{"vocab_size": 27980, "norm": "layernorm", "norm_place": "pre", "norm_eps": 1e-05, "positions": "learned", "qk_norm": false, "bias": "all", "init": "normal", "learning_rate": 0.00267, "beta1": 0.95, "schedule": "wsd", "doc_mask": false, "max_steps": 4058}
Each number is 128 + 24 x the weight over its row's rms, rounded and kept within 0 to 255. Layers, rows and columns count from 0. The size above them is the row's rms in percent of the matrix's.

# layer 9 MLP up, 1792x448, rms 0.0882, rows 1613-1643, columns 224-335
size [ 91 103  90 100 100  96  89  92 101 110 100  98 101  93  89  90  98  99  92  95 104 101  93 101  97 102 101 107 100 112 103]
[[ 65 155 141 139 149  66 134 114 132 152 116 145 145 118 106 125 160 113 119 127 137 134 117 154  72  82  91 126 127  99 107 124 135 149 141 133 145 133 111 164 107 146 131 152 148 128 123 160 172 190 153 105  97 139 170 107 131 135 144 102 133 162 153 150 103 116 132  84 118 134 114  95 147 123  89 159 115 100 149 116 108 159 138 143 137 139 119 180 116 111 171 149 121 144 164 111 160 123 148 101  98 139 114 130 134 115 112 157 153 198 141 130]
 [135 128 110 126 120 127  92 143 117 120 137 127 110  94 135 163 131 129  84  94 144 126 115 149 127  96  94 149 124 142 168  98  99 137 113  92  93 139  94 148 131 140 133 105 120 119 165 142 136 137  85 143 119  96 111 118 133 142  83 105 138 106 100 108 142  80  98 142 126 181 132 104 186 138  97 130 138 105 116  81  99 130 138 146 154  96 191 111 154 125 144 137 148 102 147 135  93 123 126 108 108 107 144 108 130  87 161 154 161 163 155  94]
 [ 64  87 167 106 134 139 112  72 113 111 105 119  92 149  77 164 133 164  77 108 108 107 194 136 131 132 150 110 152 117 140 149 117 126 108 114 145  92 135  89 113 140 131 141 124  79 133 125 140 180 152 196 114 143 155 117  92 114 109 118 126 100 155 113 109  87 126 150 134 127 109  83 110 135  93 130 126 169 154 155 134 162  95 125 187 104 129  92 175 124 102 148 123 120 104  96 140 169  92  85  80 135 191 166 111 142 135 156 132 110 139 115]
 [ 90 112 130 136  93 111 150 150 118 129 134 137 126 134 182  91 107 104 136 157 105 114 111 129 129 136 166 116 133 156 165 115 138 124 118 114 118 124  99 102 143 151 113 118 140 150 101 123 109 146 137 132  80  73 146  90  86 155 110 126  72 131 123  92 107 119 138 103 136  68 124 126  96  91 146 119 126 133 150 168 170 121 132 123 145 132 115 152 147 131 142  95 156 116  95 124 140 110 131 142 178 177 117 148 106 109 130 141 132  92 103 147]
 [132 125 164 153  87 115 173 144 110 152 114 157 172 121 167 131 113 130 160 183 117 125  92 148  85 150 144 146 153 129 170 126 120 154 139 133 133 126  88 105 152 111 163 158 170 138 136 112 127  89 128 114 146 115 116 149 136 123 156 125 143 133  86 119 114  99 123 139 137 102 177 134 160 124 116 113  78 149 127  74 129 129 149 157  87 153 141 124  99 115 176 136 142 146 109 132 117 137 106 133  97 138 135 164  52 109 151 155 117 114 131 153]
 [124 154 106 167  97 104 108  85 138 125 109 114 117 150 122 109 127 138 189 144 138 126 124 107 101 128 165  73 132 136 142 123 155 108 143 144 150 105 134  96 158 131  79 121 119 140 184 105 177  79 147 133 131  93 169 162  90 174 176  78 102 138 131 146  97 136 121 173 139 167 125 151 151 118 153 110 129  99 144 127 140 153 145 144 107 146 129 123 119 160 147 158 126 126 138 170 187  73 122 101 119 158  95 102 132 133 163 139 136 138  88 142]
 [145 117  77 158 134 140 128 109 184  96 131 107 103 150 137 139 106 147 136 138 131 128  85 146 100 113  99  90 150 162  89 121 170 122 146  89 117 111 133 135 143  98 131 111 144 128 106  99 132 117 143 139  97 104 127 122 110 171 130 110 142 154 136 125  94 174 167 101 108 133 166 137 174 159 100  56 119  97 164 145 109 140 163 111 126 132 127 107 123 119 168 121 171 142  81 117 125 123 147 153 144 121 112 116  86 161 136 120 153 105 135 142]
 [143 121 144 183 151 109 155  79 160 143 183 157 105 127  83 148  93 122 160 130 117 132 134 142 152  80 153 155  87 164 161  85 120 115 141 131 116  89  88 125 140 127 158 150 120 132 111 170 123 116 132 157 135 156 143 125  94 131 161 117  91 105  84 114 166 165 150 164 134 174 129 150  93 143 152 139 130 104  91  97 130 115 159 132 143  96 129 104 129  90 187 150 111 128 158 116 122 163 143 132 105 167 151 173 153 143 160 150 150 112 146 141]
 [169  94 138 122 107 127 100 118 128 112 106 173 126 122 118 157 126 123 103 116 132 117 133 107 150 153 116 173 126 138 177 103 128 153 129 120  90 178 133 156 116 115 146 125 122 131 114 144  81 126  93 139 162  79 149 126 122 138 157 150 146 148  99 122 144 109 161 120 129 128 120 142 147 124 109 146 137 124 133 150 143 106 123 138 111 126 165 166 152 119 151 151 166  83 127 117 164 171 119 105 160 142 117  90 134 131 122 151 132 187 104 139]
 [144 143 127 158 159 126 141 114 123 131 153 101 147 115 157 150  91 105 142 135 143 144 151 143  95 107 136 190 133  93 178 118  77 134 120 176  86 103  96 103 119 111 130 128  82  93 123 151 110 123 135 112 136 137 146 111  95 148 102  98 107  89 138 157 131 130 124 130 132 153 113 144 132 114 140 109 106 145 148  72 159 123 115 114 128 128 130 101 152 141 158 171  94 109 128 118 129 111 103 134  98 146 122 106 114 126  81 148 106 110 137 104]
 [112 105 104 113 155  92  90 128  99 153 125  91 113 137 142 151 122  88 121 147 174 127 130 133 131 163 119 128  94 112 135 122  88 115 119  94 131  93 113 126 129 118 110 113 115 140 116 155 152 165  78 126 108 129 136 162 121 146 129 102 110 150 130 105 118  68 160 103 109 148  90 120 152  98 113 132 111 116 100  86 118  81  98 177 121 137 114 104 152  98 148  61 141 116  89 123 133 103 109 120 114 115 120 102 127 113 144 128 149 119 113 121]
 [160  67 147 108 169 165 144  57  99 152 121 155 118 168 130 147 106  90  90 134  93 146 138 136 142 132 168 126 130 141 121 110 126 142 108 111 130 124 162  98 157  91 147 108 103 148 135 131 101 163 125 153 139 113  92 111 142 131 167 119 107 113 113 122 124 116 102 142 109 144 139 125 147 136 122 137 125 134  84 127 106 121  84 105 121 162  77 148 161 142 120 116 156 146 139 146 111 106 148 167 115 138 148 122 129  73 118 119 142 125 112 109]
 [137 110  97  98 125 135 130 144 116 113 118 138 121 114 111 102 140 107 107 100 112 141 154 151 136 133 152 126 104 180 152 131 109 127 146 117  96 127 140 137 125 147 135 102 143 145 139 132 110 140 113 147 150 163 132 181 134 162  98 117 128 170 117  93  73 100 130 137 144 127 153 123 146 118 133 123 112 160 134 125 111 127 134 117 111 116 124 124 172 142  94  80  88 161 130 133 131  96 144 106  90  68 113 137 130 125 127 123 142 141 133 137]
 [132 111 131 134  95 140 135 134 112 108 150 136 144 121 139 110 129  69 115 120 127  99 118 123 169 162 116 151 127 122 123 118 117 138 147 109  92 154 164 163  98 125 140 180  91 113 143 152 133 129 120 136 143 123 131 169  84 137 112 133 125  44 169 104  69 124 123 154 144 119  75  83 137 138 117 125  96 131 137 147 145 157 124 107 135 125  85 167 157 149 112 104 129 134 155 123 143 112 163  88 100 162 114 156  90 199 107 164 145 130 144 114]
 [133  99 102  84 135 118 140 127 118 112 106 143  80 111 127 121 133  85 113 105 123 110 124  79 161 139 105 142 150 160  96 121 135 118 131 159  98 130  91 145 158 129  94 142 177 139 142 118 176 154 130 103 119 110 124 132 126 101 160 126 112 153 154 117 132 141 111 148 115 147 126 117  86 122 137 155  93 151 104  96 165 108 105 178 123 115 154 112 131 174 120 139 184 121 129 134 112 102 126 169 131 103 141 114 114  48 123 160 151 152 107 164]
 [126 108 147 136 156 152 152 103 121 147 215 101 136 118 134 146 123 119 122 134 158 152 130 152 145 146 160 182 172 152 111 106 153 151 115 133 106 115 125 124  85 142 157 161 148 197 120 104 107 131 128 133 142 112 103 150 150 112 104 133 165 158 140 147 136 129 142 122 133 136 170 103 148 153 119 147  99 111 132 109 138 134 105 112 158 119 145 175 147 167 178 131  68 119 138 110 161 105  93 139 119  93 125 116 141 153 133 119 182 134 103 133]
 [132  86 104 143 159 129 168 145 109  74 113 127 138 142 165 141 160 144 112 105 115 137 141 132 147 105 105 130 147 120 116  92 155 112 151 103 128  86 105 148 131 105  99 105 165 132 127 139 118 123 164 171 138 120 146 123 125 165 105 133 130 158 125 123 125 102 129 116 149 150 136 128  84 153 133 105 123 112  95 140 154  94 132 126 146 136 143 126 102  86 125 140 113 135 124 155 103 109 137 155 133 116 107 134 116 150 116 126  92 143 103 101]
 [135 124 100 162 171  81 137 154 149 115  83  80 135 166 116 158 140 120 133  81 105 148 131 126 149 153 120 130  94 123 143 108 152 100 130  88 186 140 122 151  94  96 156 142 143 129 115 150 132 158  96 150 143 153 128  70 139 113 134 156 170 114 141 106 126 124 112 124 137 112 128 140 122 106 182 121 160 115 108 117 145 124 133 147 133 126 127 137 130 123 100 125  98 145 132 111 121 115  95 107  93  94 141 102  67 136 147 160 117 130 161  84]
 [146  82 133 104 128 131 156 103 169 140 113 133 117  99 132 141 129 148 137 124 132 129 126 143 155 135 145 156 144 154 164 148 128 129  76  86 126 160  93 153 117 153  78 122 149 135 140 102 133 183 163 144 130 123 102 103 132  85 141 153 100 110 150 120 114 150  88 144 163  99 154 121 127 157 124 113 146 171 176  96 152 143 134 153 119 127 157 122 138 126 161 118 168  80 120 119  96 121 124 155 123  63 131 161 170 110 154 135 116 108 134 150]
 [140 125  79 145 151 144 130 125 130  72 149 112 152 143 142 130 127 121 154 123  99 111 165 119 111 115 130 109 183 140 143 131 145 133 149  88 120 144 106 154 150 108 152 149 145 125 120 110 118 160 106  88 145 128 139 131 137  95 108 124 124 107 128 117 128 148 178 110 119 137 144 133  94  91 149 131 122 111 102 112 112 123 126 124 117 150 134 185 120 109  85 145 130 128 101 127 173 144  98 108 181 127  79 149  95 165 142 116  99 125 179 136]
 [ 96 144 158  82 144 127 110 161  95 157  96 128 148 101 118 113 129 138 120 124 165  61 143  98 168  99  96 113 151 134 106 130 190 136 102  95 145 156  98 141 175 143 125 117 113  89 114  87 141 111 126 108 100 135 118 149 151 118 102 139 143  80 151 137 151 119 133 121 142 120 129 154 134  72 171 144 122  73 154 120 122 149 139 132 129 101 142 155  96 134 105 127 115 134 140 109 158 154 122 135 101 161 115  99 145 148 131 101 137 113 135 109]
 [122 121 133 114 127 164 116 113 135 121 137 131 147 119 138 171 145 116 106 122 148 129 136 158 136 145 148 104 150 157 106 107 126 128 118 147 132  92 149 155 102 147 147 150 114 144  96  90 135 154 125 102 114 141 161 120 162 124 122 115 111  93 113 128 164 123 130 100 175  86 124 111 124 112  84 131 105  94 142 174 135 124 133 112 170  89 148  96 132 113  80 115 121 138 115 110 160 173 121 121 128 152 112 137 143 143 144 129 125 173  96 151]
 [112 131 152 112 116 122 121 160 108 112 138 169 166 125 105 163  70 117 125 162 110 122 103 145 101 110 142 156 128 109 143 130  87 113 129 121 113 136 105 158 142 128 138 178 100 151 147 150  93 101  75 169 122 155 144 156 151 123 143 110 118  95 100 117 106 142 139 139 103 175 122 109 146 148 109 156 140 121 134 150 140 103 167 118 117 135 132 110 135 143 143 137 199 152 122 149 180 140 113 106 156 132 170 137 156 124 131 157 143 139  66 130]
 [112 135 129 132 124 178 139 134 131  97  85 151  95 106 144 156 129 117 144 147 137 106 132 114 155 140 124 143 120  95 158 124 143 117 127 152 137 116 104 197 149 124 101  68 138  91 140 140 151 125 167 126 131 163 128 166 145 169 131 115 103 140 100 164 125 108 141  86 116 137 167 139 105 140 108 122 128 122 155  85 113  81  96 144  91 147 160 158 183 135 139 164 106 113 160 129 137 106 117 122 116 141  92 113 104 104 166 142 119 115 138 112]
 [123 129 148 114 116 121  75 121 113  94 135 116 109 124 151 182 110 140 150 136 124 158 121 122 158 152 110 146 107 126 137 166  76 154 134 137 142 143 134 104 113 117 139 121 127 138 100 180 146 165 159 165 138 128 156 106 104 140 134 128 132 102 129 119 140 132 122 119 168 106 113 116 135 123 174 165 159  82 121  80 117 132 126 151 121 155 150 110 135 137 133  84 129 111 154 142  97 136 105 152 136 102 142 139 134 144 174 164 148 134  80 170]
 [151 131 113 171 106 133 114 118 118  75  76 129 127 141 166 152 108 138 173 157 121 157 164 131 133 131 122 143 165 145 174  99 176 149 121 128 114 197 162 169  92 104 113 122 123  84 100 104 146 110  93 145 124 120 160 144 126 159 112 111  98 111 122 118  72 143 136 156 140 121 128 127 137  98 130 132 120  85  93 128 165 182 131 121 136 103 149 137 125 154 109 133 121  94 139  78 145  94 139 155 121 137 162 119  93 121 122 110 121 136 104 153]
 [124  82 126 115 181 131 130 170 109  82 159 121 109 142 157 114 121 171 154 142 117 130 105 139 156 107 107 131  97 139 176 120 117 130 124 139 146 131 149 116 136 125 148  96 144 112  88 109 134 108 124  84  82 134 111 154 144 123 139 102 176 167  97 172 142 126 140 104 136 108 112 143 152 149 140 119 126 111 108 169 126 135 109 134 140 106 133 152 122 136 141 115 122 106 117 131  96 122 117 144 121 133 108  73 116  69 127 116 127 118 166 117]
 [105 128  89 113  76 164 106 165 107  77 149 136  93 134 125 150 121 103 119 141 123 150 112 109 138 118 110 135 142 128 144 104 108 134 118 164 130 137  99 155 148 132 124 102 112 136  93 108 106 136 104 124 159 121 115 139 136  99 144 102  78 116 175 130 105 130 134 107 112 126 122 144 134  84  99  95 135 185 119 114 117 126 123 141 144  85 118 123 124 104 137  79 117 100 143  88  97 123 164 113 121 144 135 122 135 139 150 132 132  76  94 124]
 [126 114  75 101 122 124 106 115 133 132 121 135 147 155 114 154  99  86 134 144 127 142  98 117 116 150 171  62 132 124  73  88 117 138 147 134  78  88 123  95 147 128 111 128  80  91 127 131 135 141 107 136 166  90 120 108 119 160 103 116 157 104 153 132 131 137 135  99 158 123 121 153 148 155 104 189 141 112 122 105 102 143 148 167 156 110 113 122 155 131 140 113 144 128 147 146 111 168 100  76 107  72 121 147 131 111 131 133 135 149 143 133]
 [ 87 119 109 114 102 171 109 206 109 147 137 132 138 106 126 128 150  86 115 166 121 148 152 101 116 122  91 115 165 131  95 111 128  76 118 127 147 128  74  96  85 108 114  99  81 116  97 114  73 111 141  95 119 110 129 141 167  99 131 147 108 126  93 137 108 144 166 147 139  92  91 116 113 138 144  86 110 123 141  94 119  98 107 138 166 109  98 116  97 112 167 104 136 152 123  80 124  81 102 133 120 144 109 166  85 120 174 117 114 137 110 171]
 [155 182 113 180 105 147 113 143  97 120 100 119 164 137 122 135 116 115 109 129 140 106 119 117 127 155 142 147 107 142  98  82 122 100 105 120 120 102 114 122  83 166 121 127 130  83  86 101 101 108 113 119 120 139 114 149 147 174 129 131 126  85 158 129 116 151 112 122 116 134  94 121 151 168 149  82 137 133 117 146 197 114 144 148 140 160 131 151 102 127 129 110 112 114 109 128 151 120 129 111 112 126 117 138 131 172 141 184 163 121 140 120]]
# layer 9 MLP down (transposed), 1792x448, rms 0.0961, rows 1613-1643, columns 224-335
size [ 94 107  94 105 103 105  87  97 105 107 101 101 110  90  90  89  94  95  99  99  98  99 100 105  93 110 111 101 100 112 104]
[[107 142 130  97 112 164 119  86 145 136 143 102 123 135 133 128 139 126 132 131 140 143 120 125 158 182 128 130 109 101 112 136  96 128 128  96 138 172 156 109 134 168  88 113 125 142 140 109 137 107 131 106 112 163 130 133  92 135 152 145  93 141 135 128 158 119 154 137 106 109 145 137 103 106 159 141 156 188  79 139 132 143 123 125 128 102 111 134 147 141 124 157 160 130 107 124 124 140 158 154 149 184 151 128 114 143 120 124 110 125  83 108]
 [170  66 147 153 168 126 135 151 154 142 124 147 145 120  77 131 159 152 103 113 145 136 128 174 153 119 170 111 153 113  92 146 143 166 141 166 121 141 116 139 156  81 131 133 141 140 120 170 140 149 140 152 137  88 107 172 155 121 116 137 129 148 127 152 118 136 145 134  95 100 141 110 152 161 155 117 120 155 160 126 146 115 182 135 125 133 114 117 161 114 174 168 165 120 118 125 154 150 152 149 138 158 134 184 105 118 132  72  91 175 152 116]
 [166 129 102 129 136 115 110 136  89 120 117 127 145  98 149 124 109 161 122  91 105 107 101  86 136 113 109 118 104 119 141 122 150 107 114 101 116 136 133 131 140  89 111 151 160 157 112 149 146  93 174 117  73 116  96 143  95  92 126 110 142 150  79 118 139 140 134 165 155 113 136 172 150 119 140 111 108  94 120 171 101 135 138 124 115 139 130 110 118 139 127 144 138 140 137 110  99 139 129 122 134 193 156 137 158 127 147 106 115  99 141 133]
 [145 136  96 107 149 113 118 103 154 128 120 139 139 159 125 131 122 157 139 153 122 103  96 140 153 148 121 135 112 154 149 173  89 131  84 121 156  75 120  90 139 135 112 119  89 172 129 169  72 124  97 145 152 124 118  88 153 102 143 122 144 156 161 126 127 108 132  79 122 130 160 142 153 149 111 114 139 129 147 110  99 147 136 175 141 118  94 137 113 125 122 138  97 159 142 145 130 143 108 150 117 117 198 114 145 113 114 113 145 123 147 168]
 [138 156 184 136 113 147 164 156 127 132 165 142 154 132  85 122  97 149 124 147 158 152  78 153 130 104 114 109 145 152 146 149 122 118 106  85  76  92 151 143 139 131 137 101 114 134 154  99 123 113  98 173 172 153 124 170 144 126 101 157 151 152 129 137 131 113 115 125 115 142 150 132 107 147  95 187 120 119 103  81  79 118 112 161 166 136  94  94 151 109  82 103 165 106 139 109 121  92 142  95 139 114 120 149  70 116 112  79 121 124 141 115]
 [118  69 123 112  64 135 153 124 116 128  88 148 153 103 123 115 158 100 133 128  73 140 152 115 120  93 126 174 131 155  86  79 124 137 188 180  89 189 127 109 107 136 125 167 148  74 139 106 140 140 140 113 145 121 149 116 135 190 132  87 136 124 111  94 133 157 171 111 108 133 152  76 105 120 143 151 143 144 137 105 112 150 149 164 137 191 162 152 155 124 137 128 112 141 164 141 144 121 130  87 118 143 113 119 139 111 146 142 119 136 141 120]
 [133  80 119 134 117 116 137 144  51 156  71 145 165 128 125 147 129 134  90 140 151 124 115 141 144 143 124 159 163 155 162 109 146 133 138 173  99 117 151 198 102 147 128 137  95 106 169 115 171 136 125 134 122 121 128 110  97 109 138 100 144 128 113 109 124  99  86 169  94 102 105 137 145 139 159 122 118 134 121 157 160 165 149 152 120 151 111 176 144 161  66 137 156 108 136  87 141 126 121 134 128 143 120 125 139 147 113  99 137 108 101 143]
 [113 123 121 162 131 183 159 123 139 133  99 126 104  82 125 165 116 113 135 138 162 142 140 112 123 117 182 140 120  76  88 127 138 159 164 105 155 162 154 155  76 136 128 198 128 120 144 105 131 136 131  97  99  89 110 190 173 170 116 134 175 143 148 132 124 160 129 105 137 108 118 135 124 196 146 143 134 142 135 160 148 150 131 141 106  99 127 104 104 157 146 134 139 177 128 137 121 110  98 158 134 151 151 148 125 164 123 132 152 164 158 112]
 [120  81 128 178 149  97  82 125 110 142 126 135 142 159 115 166 161 167 138 115 144 114  77 194 111 103 126 119 116 131 166 107 116 147 156 129 110 178  87 146 117 133 123  99 123 116 141 149 101 148 100 123 182  94 141 166 180 122 150 128 136 145 127 115 113 137 116 178 142 102 106 114 132 192 146 126 109 142  77 101 148 106 156 114 141 110 107 109 190 174 136 126 126  92 135 125 143 154 165 153  87 133 159 156 146 152 154 165 130  84 150 152]
 [132 175 137 174 132 140 140 130 120 174 112 112 154 142 130 121 169 172 117 146 187 150 116 125 151 120 137 131 137 159 132  89 117 130 108 147 106 146  99 152 190 139 103 138 138 146  93 160  89 113 136 114 158 140 185 128 120 131 148 150 113 136  96 107 117  96 111 125 118 134 134 154 110 167 138 132 112 133 144 144 100 123 126 106 135 119 123 150 102 130 105  98 119 129 103  81 113 128 122 121 162 128 113 121 132 134  81 123  99 139  82 150]
 [136 130 142 146 149 115 119 177 149 144 123 143 153 121  96 131 114 166 137 159 130 122 135 141 107 140 118 118 131 121 121 111 179 117 119 132 119 150 145 144 147 135 134 136 140 159  97 129 124 180 101 145 139 131 105 167 124 150 129 143 156 144  92 111 185 102  96 136 112 147 127 110 108 151 174 154 139 132 150 146 151 126 142 140  91 101 149 119 117 117 135 148 131 143 135 140 102 146 142 165 164 123  98 151 108 138 136 117 106 142 148 125]
 [162 131 185 147 126 150 144 174 123 134 100 126 122 118 147 119 132  98  86 127 130 137 125 106 114 124 133 145 132 135 107 145 172  85 118 131 119 159 125 114 107  94 161 137 120 140  80 136 132 114 131 131  93 163 134 157 132 132 115 105 150 137 124 148 157 168 134 139 115 149 153 152 152 117 118 129 138 115 125 128 103 131 102 151 137 169 141 169 103 150 134 112 163 124 141 151 103 124 115 108 135 105 146 120 164 100 108 111 151 100 140 147]
 [127  99 129 131 169 166 103 150 136 153  61 170 146 164 134 134 138 136 159 102 116 132 118 125 165  98 163 112 160 122 153  82 136 117  96 132 116 122 166 119 107 129 169 111 106 146 166 145 137 135 133 161 102 151 139 122 135 145 130 174 157 143 108 129 149 133 125 144 141 133 159 190 106 126  90 155  89 158 126 161 161 132  96 127 160 131 150 156 143 112 122 127 135 116 103 139 146 102  94 171 162 142 120 170 142 135 119 125 117 139 134 121]
 [132 147 131 124 135 125  77 114 149 115 127 103  95  84 142 154  91 179 137 120 153 101 110  89 170 126 153 134  99 136 142 147 121 147 139 148 145  91 112 124 125 122 106 165 137 135 104 143 178  62 111 104 116 160 137 128 153 102 158 108 178 142 138 161 133 137 100 100 155 119 136 154 115 136 134 121 134 163  90 120 126 146 135 138 103 126 106 109 126 103 109 102 132 169 136 157 119 125 152  89 148 106 139 113 129 126  87 172 120 147 147 111]
 [ 93 172 119  98  69 119 157 105 146  93  98 125 108 149 125 133 160 171 178 142 150 109 117 186 114 132 128 143 147 124 161 138 116 153 100 109 120 149 133 137 137  96 106 134 123 126 147 110 140 115  99 138 102 134 124 158 109 129 127  99 101 123 146  89 119 128 123 140 116 114 156 133 156 146 143 100 107 121 133 132  82 117 148 131 158 181 105 118 140  93 181 113 133 123  95 154 159 137 143  94 105 112 155 171  76 132 144 128 137 127 112 111]
 [167 198 162 127 124 131  83 121 105 174  75 158 147 127 145 126 107 151 142 110 144 121 124  68 125 163  99 137 153 131 123 149 140 159 133 116 126 105 155 163 108 131 135  99  94  81 135 139 153 120 159 132 133 146 141 148 114 137 146 159  92 147 129  96 116 123 157 156 119 122 123 121 125  63 158 146 139 153 125 118 125 121 166 154 119  55 114 125 145  83 125 123 155 148 143 183 152 161 136 126 140 147 134 118 127 141 123 136 102 124 126 135]
 [147 133 169 147 117 108 142 120 147  92 108 143 142 140 120 118  95 150 149  99  87 143 130 155 146 206 142 148 109 118 123 190 166 151 112 166 119 171 138 153 139 157 102 130 165 124 131 147 177 163 104 129 159 159 145  92 138 144 124 156  90 146 129 120 108 141 163 130 114 130 148 170 165 114 131  79 151 127 123 143 112 152 126 129 132 115 119 108 106 173 108 120 147  98 106  82 154 114  93  79 100 148 126 132  90 130 134  93 134 112 130 102]
 [153 125 176 146 126 128 116 104  91 130 174 141 135 134 154 112 123 110 129 178 138 145 147 158 119 121 118 106 137 144  94 142 114 146 107 144 151 130 122 127 140 142 151 123 118 187 139 117 125  87 149 140 100 158 102 147 127 143 171 163 174 137 118  96  99 152 129 147 153 142 181 123 127 132 186 105 114 117 146 144 128 132 126 111 100 157 133 106 124 145 140 124 162  97  91 138 155 126 141 111 124 134 128 133  90 121 131 131 117 190 166 171]
 [175 207 109 124 120 144 131 143  89  93 141 119 171 150 151 123 112 127 151 141 123 131 198 146 137 121  92 188 135 136 120 110 124 111 150 145 117 125 114 122 133 165 110 136 140 118 151 137 116  91 131 145 122 160 109  92 118 174 118 128 140 125 123 127 189 116 122 161  69 110  79 124 130 153 131 151 155 128 115 138 113  91 117 155 145 167 147 150 111 130 144 124 124 176 129 123 145 100 118 108 156 113 146 130  89 121 105 158 154 152 179 142]
 [144 156 148 140 134 146 151 181 112 143  79  93 118 118 125 116 114 123 123 105 150 126 115 128 103 114 115 110 106 149 133 109 159 140 140 171 106 109 170 116 107  79  93 119 131  92 139 116 120 141 148 127 102 122 142 177 150  94 149 133 125 120 110  92 109 137 107 161 115 149 108 147 135 106 104 123 107 121 134 163 150 130 135 149 160 138 139  96 158 119  98 124 144 109  88 116 135 128 128  85 124 150  90 152 118 172 105  92 144 147  92 133]
 [ 98  99 137  84 165 136 145 129 176  97  98 142 108 144 116 116 144 137 120 123 164 135 124 138 170 130 126 118 127  87 130 175 115 105 129 136 127 159 146 126 130 153  83 156 140 132 101 123 101 149 149 140 113 138 109 161 135 133 107  90 171 153 138  80 155 146 114 180 142 114 127  88 120 108  94 134 139 120 120 171 139 100 122 123 135 171 134 185 103 139 195 119 132 140 156  94 151  95 117 168  99 166 124 124  84 152 127 104 142  79 122 127]
 [127 174 158 156 139 143 146 152 121 105 159 111 125 127 108 115 142 122 103 136 107 132 111 112 166 151 138 118 109 108 141  97 103 126 126 147 137  98 122 146 145  82 143  99  99 134 123 117 128 156 149 151  99 114 121 138 116 151 150 109 123 137 157 145 122 116  79 119 143 147 112 131 144 159 118 134 119 146  89 158 100 156 137 141 133  95 114 115 156 124 155 120 174 142 122 142 172 135 138 127 120 169 150 112 123 144 138 155 182 100 182 110]
 [122 183 171 123 115 120 121 177 106 180 108 128 107 124  93 126 102 137 112 150  72  79 121 152 138 160 127 164  97 130 160 137  79 127 143 141 127 105 122 102 120  76 159 131 119 152 151 142 127 164 116  96  87 117 110  98 137 100 116 122 135 162 145 110 120 111 104 147 102 116 128 147 143 102 136  99 151 107 141 120 105 117 166  82 147 130 123 139 162 141 142 106 115 148 127 124 145 108 110 127 124 129 141 137  99 167 110 147 118 103 121 167]
 [138 153 134 109 176 150 135 174 138 127  89 135 121  96 122 127 134 115 132 110  69 121 145 164 162 119 127 151 134 144 140 142 166 156 130 146 102 111 116 159 124 122 150 112 109 146 155 106 112 118 130 124 147  96 131 128 142 142 125 158  95 163 111 155 124  98 112 143 149 109 100 147 135 179 122 127 141 125  89  92 126 115 148 149 141 150 140 105  90 145 124 142  66 109 139 127 169 167  99 146 191 147 133 138 132 150 132 154 106 134 168 127]
 [147 121 101 150 138 100 147 162 160 138 112 125 148 129 144 105  77 183 127 156 113  92 145 159 133 123 126 108 124  97 121 113 145 128  63 179 156  94 141 132 169 130 117 151 139 137  99 119 117 135 118 118 129 124 101 135 179 120 133 108 152 188 109 120 153 122 128 117 106 139 155  99 105  89 125 131 129 129 140 165 132 141 151 106 120 102 172 133 135 117 123 159 118 142 136 142 143 114 102 133 136 128 161 143 107 158 129 141  69 162 115 103]
 [112  98 147 159 109 142 119 143 184 109 157 107  75 127 177 128 120 148 133 128 143 144  99 135 129 104 105 150 150 178 196 140 133  69 155 135  95 156 103 188 143  97 149 128 142 148 115 118 154  97 105 136 137 146 139 122 134 125 157 144 141 134 133 166 127  98 128 154 161 114 176 105 133 103 123 114 140 115  97 138 145 126 163 130 150 129 167 125 133 113 135 153 145  90 126 145  96 153 133 118 117 116 135 134 137 112 166 143 126  99 162 140]
 [133 144 122 106 114 176 157 116 133 150 142 123 113 133  76 117 128 113 112 177 129 122 138 142 151 108  81 108 111 130 120 120 139 143 151 136 114 137 104 143 118 144 149  94 105  82 144 152 131 157 148 132 141 150 135 105 117 105  99 122 155 174 131  92 160 159 155 121 120  99 153 129 152 160 164 129 129 171 114 100 129 108 124 108 112 133 125 165 104 151 136  78 104 129 144 110 104 158 112 144 130 107 113 163 130 128 167  67 145  92 138 141]
 [129 121 153 119 128 125 138 141 128  72 155 177 117 162 123 133 129 175 135 137 151 144 100 121 135 169 164 179  92 163 167 117 154 104 129 127  81 169  96 145 146 160 119 120 151 138 120 151 110 118 120 122  91 166 126 130 158 105 134 105 165 102 165 144 108 151 129 158 164 107 150  81  85 103 131 182 131 106  91 146 130 136 112 133 136 144 168 155 139 136 131 129 115 139 110 149 120 114 111 122 113 121 160 152 151 138 142 146 128 115 137 145]
 [134 154 127 156 164 103 138 122 149 135 166 115 163 146 102  92 128 106 142  81 172 104 149 143 168 114 162 139  58 158 184 109 114 110 139 205 119 146 145 132 148 161 144 127 110 136 151 199 132 135 141 166 136 138 132 160 139 142 148 120 118 151 110 120 146 156 100  94 160 123 134 131  96 151 135 149 154 107 136 128 157 123 149 111  92 145 155 142 149 147 111 128 118 105 161 146 118 134 130 115 137  73 170 146 140 143 152 126 144 107 123  96]
 [136 125 149 130 138 164 126 150 108 145 122 117 117 133 133 141 169 160 159  94 149 136 163 127 152 121 142 115 140 107 127 151 129 113  83 132 108 150 165 109 167 103 139 121 156 129 119 134 128 120  64 145 129 157 162 187 160 152 147 124 130 145 150  84 145 129 142 114 148 100 113 104 142 140 164 106 154 171 106 106 176 129 150 141 115 135 138 131 113 138 129 123 100 146 148 152 188 128 112  98 173 168 168 151 151 157 114 148 154 105 158 160]
 [150 156 123 141 143 147 168 184 173  95 102 109 133 126 142 148 117 192 134 138 122 104 158 149 158 113 140 144 143 112 115 114 157 166 124 152 132 140 151  95 133  94 156 126 137 138 137 130 131  80 156 104 120 121 107 140 124  99 138 133 151 184 103 186 147 155 131 141 152 114 139 110 110 140 141 178 131 112 143 106 136 115 120 132 150 105  87 109 125 126 118 138 133 101 142 134 152 134 137 110 151 144 108 106 114 172 120 106 131 138 134 117]]